{
  "head_dim": 32,
  "attn_scale": 0.177,
  "init_std_qkv": 0.0167,
  "init_std_o": 0.0,
  "warmup_steps": 200
}
Each number is 500 + 40 x the weight over its row's rms, rounded and kept within 0 to 999. Layers, rows and columns count from 0. Numbers have three digits each. The size before them is the row's rms in percent of the matrix's.

# layer 7 MLP up, 512x128, rms 0.34, rows 164-214, columns 0-127
101:450532558469435428568510459593473453432499510544501545483452571554530493538558496463490503515485473483447484506527575513543528489484532501510509481518491438482492536505452531462473418446499430454452554492531542422480501581524477496509495489570502452501586451490450511470513530469528547568497557444541522467457485551529513443410473494509551511584535487491522525506527513467502550522452
102:494462492514473520481497505483489456552415461417504507486475529538499505534537538434417436414514416527514473500555442404503508532495515490505511526534553520515464501560495562507561442534487513518520526495516590515501483604524517487515549497449569545539526460503489515472501465510509480377533474453490467497442488476518493510544523506495483455526522468449418516520477503582609487521482
109:581484512497466569534541510553435518508459502481542508475558479546482499486486503446469512456547575547466473473589489534489581422441475541530472556451479488469500496533562410510394492469486446485493546534471531456483453486593534473506450553434563544516511481551503496561468546477510426470492489555526484487469504503519416473488429501504473525494510514465459574490538469537474494482512
096:529538481511459550500513463525511460495499565542566489479529529450502485514463450443416530485535495497495531546499540466479439493479500476532615392587479507463462543528553487401529546519508483520489496557467517486474426559479539406443498484533512482549434462472542520526523481475480462506506487527535506463424441508504496402523514562539506484521514476510527574510462509442445538534540
098:476453440468489540522464476455506573538504577529524547445519437582509510523555502511531458487523467484504504473430492449505443569493474519465565526428520540452484475521452484554489543448495524465514445504550424513606404525448467474478440503531509466527551481523527527558491517477437458510469513526496566443488480529426535606513515529543539496512452559499499481477517474466467512506555
095:465468502480544511408409474468446448513559410529444540459525593493451512514480465576549476421503490512528491554494456508482567542495464512503463508483506563534530539538421481489464505459453515503560536487437447413566488516538544454542472557493531505448561473523538530481454497552545535453542541507525464446503539518493499482443531470504500531511415508447526495484470460467469464511485
092:472497543502435425577529525448473496521483528464485516518541551462462516466527561548481463501516455492540418494551468541498524483509460523536494458547497439488538400513544493512543457511516489447488517506530523531489488450493505450501553532523417516509521500500551514418456433539486536531404506381388533535529565522565441503510522503557477475469483464488469470557503516446506451491540
091:516505530460463447547493532490555495506493488486461509462495548540455479392485465449577449423422497516518565540461533487488512468445555478461516611494443532534513455514501486488460530503569536568441573467487464509532535529452567469499533506479500423481528486569554508467473494482513539444467433486480446490509476479527473569583568486514551597477496516535513500485515492463528479519479
106:514436503532489484562540514455469485469448391519459538526502537483501464520454556418482508571475508491521481422565616445449525499459471417471502466505487537498535432577525452533499520445465455492455460551529478511541486493561534449499497558525524561507511480452507466437426509537513527555509522508446500492517577508500520470523485479554572511445520517505550569479492437509459514501503
095:557479478399469502462532466464483510518499536527508497460414435555484510562502463524468557470554528559536460518436515524499525561476471508476537481493515503499523463541478488560407489568483440484521419460501486463524523522494492520469526588558473507500515537521561516501528426571466531503494516465442450502477489580533454414533477530442533516486458444588506506568533538530486427496466
101:475515511455507514552453488467546530441493467493562427468486496568504571506558517485482497493488452486465483557505554508539456437526509503474515465533490501515529459592510477476491508550555497437439507511494557485529456499474496452493550554529543597441544530556461486543479471506535495549501453521546544552520446541523575469568492431529487533477479405466575416539426455483483517493440
104:537465517549546456557530527510439527475527516499526486445507431504585491474516484462455524519552481469508456458497537512453533477522518499556515519458472497503439517502527489565454421433518445500435456442520368476508558435510507443528517590504530532538550467557540472486551483494481472529535471536551483429502522466523446552525579476470500430476506554597470524459517497489543481474503
106:538588540442489487482476535450513473541541508485499552506503516553451483483379536519529464488494585414499484457526524489564445503542556443485470362470475523590489488515459464502482417483487487512525393538539460580468510506536493522511533493562482481468482488454457516462541498551424541436494486458478512520541512462512515451498490504480528463544475503500499505525441545456470515505520
100:400525514472514510540522491482422442504468534497489505400554511428523462479498539480550498499509514543378499463483513487478512447500513548524504422533492596469470461507497449464544511481522571413514522495484500562588438486555552458491496536574516469491533534482488472528526485440417558480508450487504554498458457501531537535498511501506498535434544476535521517555443454512448503457485
096:473482456474527522456512470461581543467510472485524462517535552464508523548555529458496495496514472451474536526490523479494442497446511458496497518477558562456430539408517525510469489468447532535501446503509570476523519458524525548520443484658491491496541465446459469551445557522546492470503441566524520454538549551442454506420482559499547425485520433532512527452508526532487533549509
111:516478574524571510523468492516504461507392506535470536502548511502538519541483560434513530418453534505418493479547458402458497490501473469543536515523538532441502474456424508482436480606537473471477466481466546535506468534471493507499559549508541506498527468507544473456466541489525411441502504497458468510564492457480549443508501456464594520526542501457488578477488469512438549534537
109:536549504495510571498591486501452521473519517501490534487428499503535500500544428466499509499566482522504529515499517459514548471512559494607498495447494516545542475496477563484451515475543509507525473515487553570418524451491547489478485547523501446496496464493503396453498496543445439491502475476444464559518558522487389563545494473473481494527554536393467523480488474528491560557607
102:527485497473471519457417507534475497480518489495500453529471512457607459536488485452578492544530478504490461445516484532433487461498535546461489416457544472448515480492543517472427556503460503525523507557514517477511507534473555582530503498581353501506535498505480585457502459531548508565475469562473548524489512546537489560507454575527553474477502527453508536509449499453483437449469
095:565454558511470576480499453484504471472501500556540555515505464459538496563419507457455505509550523507466470479467514469554511449607512489577523553571490511552446570434575481498540515516494459478472478502514472491477615483462507538455488467466502540469580456503486477499544522486466501561551479492483447515498492512540448451464536502505489445434481459458471421422534449506543470465469
098:504519506541487447537491507535545466468385533542538479473515519507548481452543439516524456506566536450467517489506486479455589479562503545557535496508552475509501519469480485444543463497461505579502460477439511483552475482447479481471485564554550516464498482428517476469516542453517501545419476515537512406447517500510491489570545531452524534453584521568507504539372524511506527543538
107:497480550564533573528454467552530490536499499474534535499484537560498517458490513513532461498476451537443499474465496602460452526485440438440546461491495452546442515530520497475515495471591521557503476522540538466490473466490529439490466538484507481554564402466513445511518509573544504477450490449459536580525486476451516483630510496543483524487495475489469465467522544533473420520409
095:402502401494529519501536561393515515506597538595510487501494535510488540486453534515500487544509459430532512495532525496477459483521540498463480496505485516475478508506551538563505483477537480521467515477546548478459499472424508477485476491468398519582543474515572496519462466475571570579551507437485468476474457527546452545438546568503536473481505509461518552427455515488458474520512
107:543491491514572537453504504527481523543463560487546502479430536520534488541476489515551494548504541507478539490551508501521466466440592595559531490526478557479515569468504511511571498404474509555446494429443492490441491456512542503512517458485544444508451368493442500485530505475438466414476464488567495505476541450498481521527475490520563462549476473492435455453484491521467562503548
099:445531529518583514543431521530529493513561420512472500545501505527504590536552478555458534544469445507473464490531515520429489515454537464518498484459497560479492463481543462529466447505484500546426456475490466528480540513557492529483394523460553452604525493580496414459551505484449506506496497570548474534463530465453497532490446486540542462464488494544499551429438463521487505470558
100:518517547544521511512596474543536534460550546461480542461502567487506460531421499576529500423505502473463494576513489457508471542452534529499475484465459474528461417473483533448519552520542510510466492515492391447538495463499475501496539504527575507550504469503491427509471453486527496526472513470556548470524549454443406521437433488571523435510500546527466460426532553497566478502533
098:509444553482445524473482491462577504507493479556526517454479547462542449464451558447413474476453563531485520438483503509476458456469458548549512506463514515552464570514513421467559489523488523397503444556531494573506498484560495532560505557459512419506483520460485506553489512564432493551511497482471542561471461514510521508509472558525462447447515512484475536583545472473538492410511
103:487601467462577510477434500505459507494537484466506459490487517535550506528600463476470492465444451480528463476479505564544475417502461511504532512560521522507517498533503476559484549579499549456451435486530482462504470496510377504512512526391561510472494494518480456481471484443550522458506541483519476564483594572523581487483493433532491468454478492488524571500462511511517552495549
116:532514449593515475519515516454432498609502485424482469493475516463460458482494550511491457480491464512488455460531483483522521460519551532488520457512493534486582461493414461436416541480524532488523427427504500503408534536515503525482520458552473543459487499479536485469515543514432455525576517480457439444508538577529500498512479447486535404524500478516472549522493460405555448479516
102:453514474581497490483599453466464506498527516521438503460500451496435486580513497471454509533488524482476459495545469471550534520522453530506470473473436484494526457528492527441437418421519470447563441473463454490532485478503520572433536553474483477509485518553453456559518485488464561475514505518533469472554540492488500633497512479522525413472484533580542465519501488497508522505605
094:469620488485455557481550559533467459436492469558471552522481533456506468482512503516447553514562565465478528514456413467486496531508518477516492504479526530515556458514538496484420499593526446491395544492497489505487480483575525515554459494518515533454481436532441454465488514545458577558564497480426457532552512554470507499460517463550552463509543476463523468493496540513561529454524
098:514493475503493518568448444474466496507565561432543492532572528492531514507512441481534481485483527502504478474491458545563534473507536485596408541500508444466582424516503530446431528507558518528494489548488448523464526499516540499522543465485553492392520457470447506502533473551469468580472512462466492474530537449441479488552488491523595477499518526523467538468520446497425420535436
094:504522472470562521510612434385440576473449507496465514522493476495458511505479475523481482517527488502595503459474495493536534483541459487420476528537484499502517585545475462520478512503503524502520492534549492541540505568564510477438534563532440493550498482348488487476500464533454496479551534524479489524465485502518463490498493476515537526516611443520489545504471507417425531502524
095:462497423477515465516513498488488489450431510538485615470523477521519472516504562487534522537510528547483535530515547538479481504495417445595515513481491480510454533561438534515509481462464541454579493544531541584428583478510492466504428515518564481446469524464505508562529466509464543424548512485481498423518556550584480529482454501492492454451474448524470556468522470447539505486564
096:481458470458459528481521496486466486482522513506599525501474486556497519508480569477576475462551596561523517515463512483477484535469474521533496557430509478469412471569547475488527567479449535512543493605514487477479542519511526445514426598450540520528482535431539492545459505440464533509569414492469429499494490498483509524520454456464471485462488464471487450491511485469522457602541
103:531547524483488513536531544451473447444496467545519437486517478546513467567413549490481484558490482531426460526537473505493521494514451539558493459485553489467570466462518466454520403551512508441508512484526539457509501474393547506530526494526544503507474495477459464568496461530575556536559558587596504550588484502532456448570483521536507465522495445470482475479510506516447511545519
100:487502461493458502470512483445449467543550411534455477483531512477523484469554487528485485509540423529491494481500496494452568483499549559503493572476507520579493483527567458468527475500531544481408478469524479451525441582485541503512493519486531490536510476500433442517429475516533456469427460412464485551552419470479456513531547404472531480492497511492589574483474565488425492503555
102:477542557538532583524457473431545499482510449563528550505485481482508496501554467466492519570506540567462453482486424463461590456523505476544469511548436509526551413499473490544537537522514499501504553594538480420456492470466519522435482508582431467465571516498476507496542470532515533470553458545517449482419510487530472539511537556472549470500434497512514535486510491518508551538417
102:500550538449519489427498432504496398576455481479566514431507499581537514496545408521503465435491490543482497498515483489481612450496489516468520552481480587475450501475537453556542520526455579570423552494512453441446512474506550513470507478489516488447496499445481456463496543504551521515505506549514506508491498571512494433482476442473534523475486432473491457495490501425469500472568
103:478539463489503568500498488512554529465510533586451421461565468467429430563502493532492450576495526485458506482504440496470479486422490486494496489559481524532492491532523520536555485480533546511436499485538482458462487498495483484504547508565430459493599528537496543562554400580516476471430480573573518473393514505496494452556492472505480515509473522469507546564475469522538458501535
093:512488470469507446473465569483458428488507463498497525450503548514490488481436513503536533527481512468491490463539487524421568443425474550498465455533463549465527589550501542452466442498503455480492436581526477529475503577477621524463421448484501451457572490501525492520511524506594480494537453511489516457538523563473459505506497486550537525492506498496548587499494467562470486582557
101:490500524504482453510498467482434413476434572491502460463562438492573506519506544514540544452552560424469521557509582481432479576470498559425577519515543534549501459466507550520468534516603585494475516529463521506481498514524490499473494508535554569530517505502494516473461466478445514474525557543501502510468503449418493533538464514525563493429434470504529452456473465510516506442522
104:493426541470546416491449477459510486500513527484430511489527517494515467529491518491480462484527503472477506457543476445518450567512515543435590527497496489528407560469454503468584412485498508586472489527509462516403447495556535512453472455491516481476466479533510539511381534512485538581471523491541516473480508492532502493573535574494498520526463447541526474476523441424573532501534
097:497496472466484483443576519459601514492510500458492419476484452582549514495581478553543528484504496511532473469492482451536480496524438407513501515449403525539500534525553530498502489527528529522488502543563428480440490484519521479494475519529532472521432476518518508520516473461480559529471451479487460514549480494472453529452458482527524470466545571529517585497590455483589475596576
107:528495554467536492521468524469498517509548526405531490516525447529498517574544513458495499466460567538507497430507496407520565431464553576525560532409537524489509498499467550414543527521530491514470427535552436464471523469543530475434508582491500512405449448470497511504479464510571537520472502501528469434453453472481491515474511454561493476484474494485467479464517534527416565516466
093:546473495512504486461483530476492484497448416544511481512510576555468501540611484505484476516470448482515494451530564547489467479523439558412485461539465477522551490483482499454505552575482456516468472491493507413492474483471444555494508500459490521493563435508464488486500500529528452494560465493460550511458605467500491436500466511535477484465614542466519408581497557459504488563545
104:467474487504504514565440564475498479579456545431517517503531510595500465563470545544484529399510471412549487473525384466528517489497461546435443497578448526515504511520444446435483555508478489446527494516508527536486486532500565490485455545518534439536425468538526443493470481534509493459493486494449511504420500530452480555484481436512539482510546515513513576491550505527552544491519
105:478494438508478524517525490480451517528517522530515458452479531552518447526543481518437504433524579495459453435534456461539453588499460544522510450527491544506490496454483537516441526464550533477525567513442534482518544486450442535503509509526511420461571487534502503483538473499473518513512497495491477489515426485488434657444476585491484546470541524486525455493494455419598488533541
100:509534468512511591496525603465488471486461387452542598531425466515457541482504465445453474586488564500488433514479448464448524565430498540502497472476532478504535465547444499508527511501475551557580508449495525514509468486490547557536552482512545500465551480499498502473516506501532416450519451508438472523493534532529483498525514545424521566486534513499421548494486515498558489534544
102:533528525486509538427516530483420527521501550473602473420507503566520473504656430486537500503416539492520447526568495484521502535457462552516505573506515506433432511488481490470455455507476515532494569521448456436483524486501497515524485548460509475478493528490541499506489487567524482541475493445465485545433465436579443524486508462487511481524508449583479571499473496541475461515487
094:557465572482564537477478554488517470500575502526535529533492459468437478532485527508533519520498494476531446467490505460481478559525456516585568537472537459479538525486512446481490470494505480497514532444543479522452589515479505471548508514448491579513443460495480421456473438513425479545557410521482447536534558461541447530501516501465497562563522477508563472524439382478528559505457
105:482478525497487494523504516438461504506531458542555508403468567448470434512480520520519517533519428584442466466487508430533468480458496508518531458462461500477520486466500520474538577459559494516523589554553495498496441507467507548503545541597507533558505473462422508513569470559547516469511450552495494563403567528479530464551510484504465504407572525513487496541512510491475519439470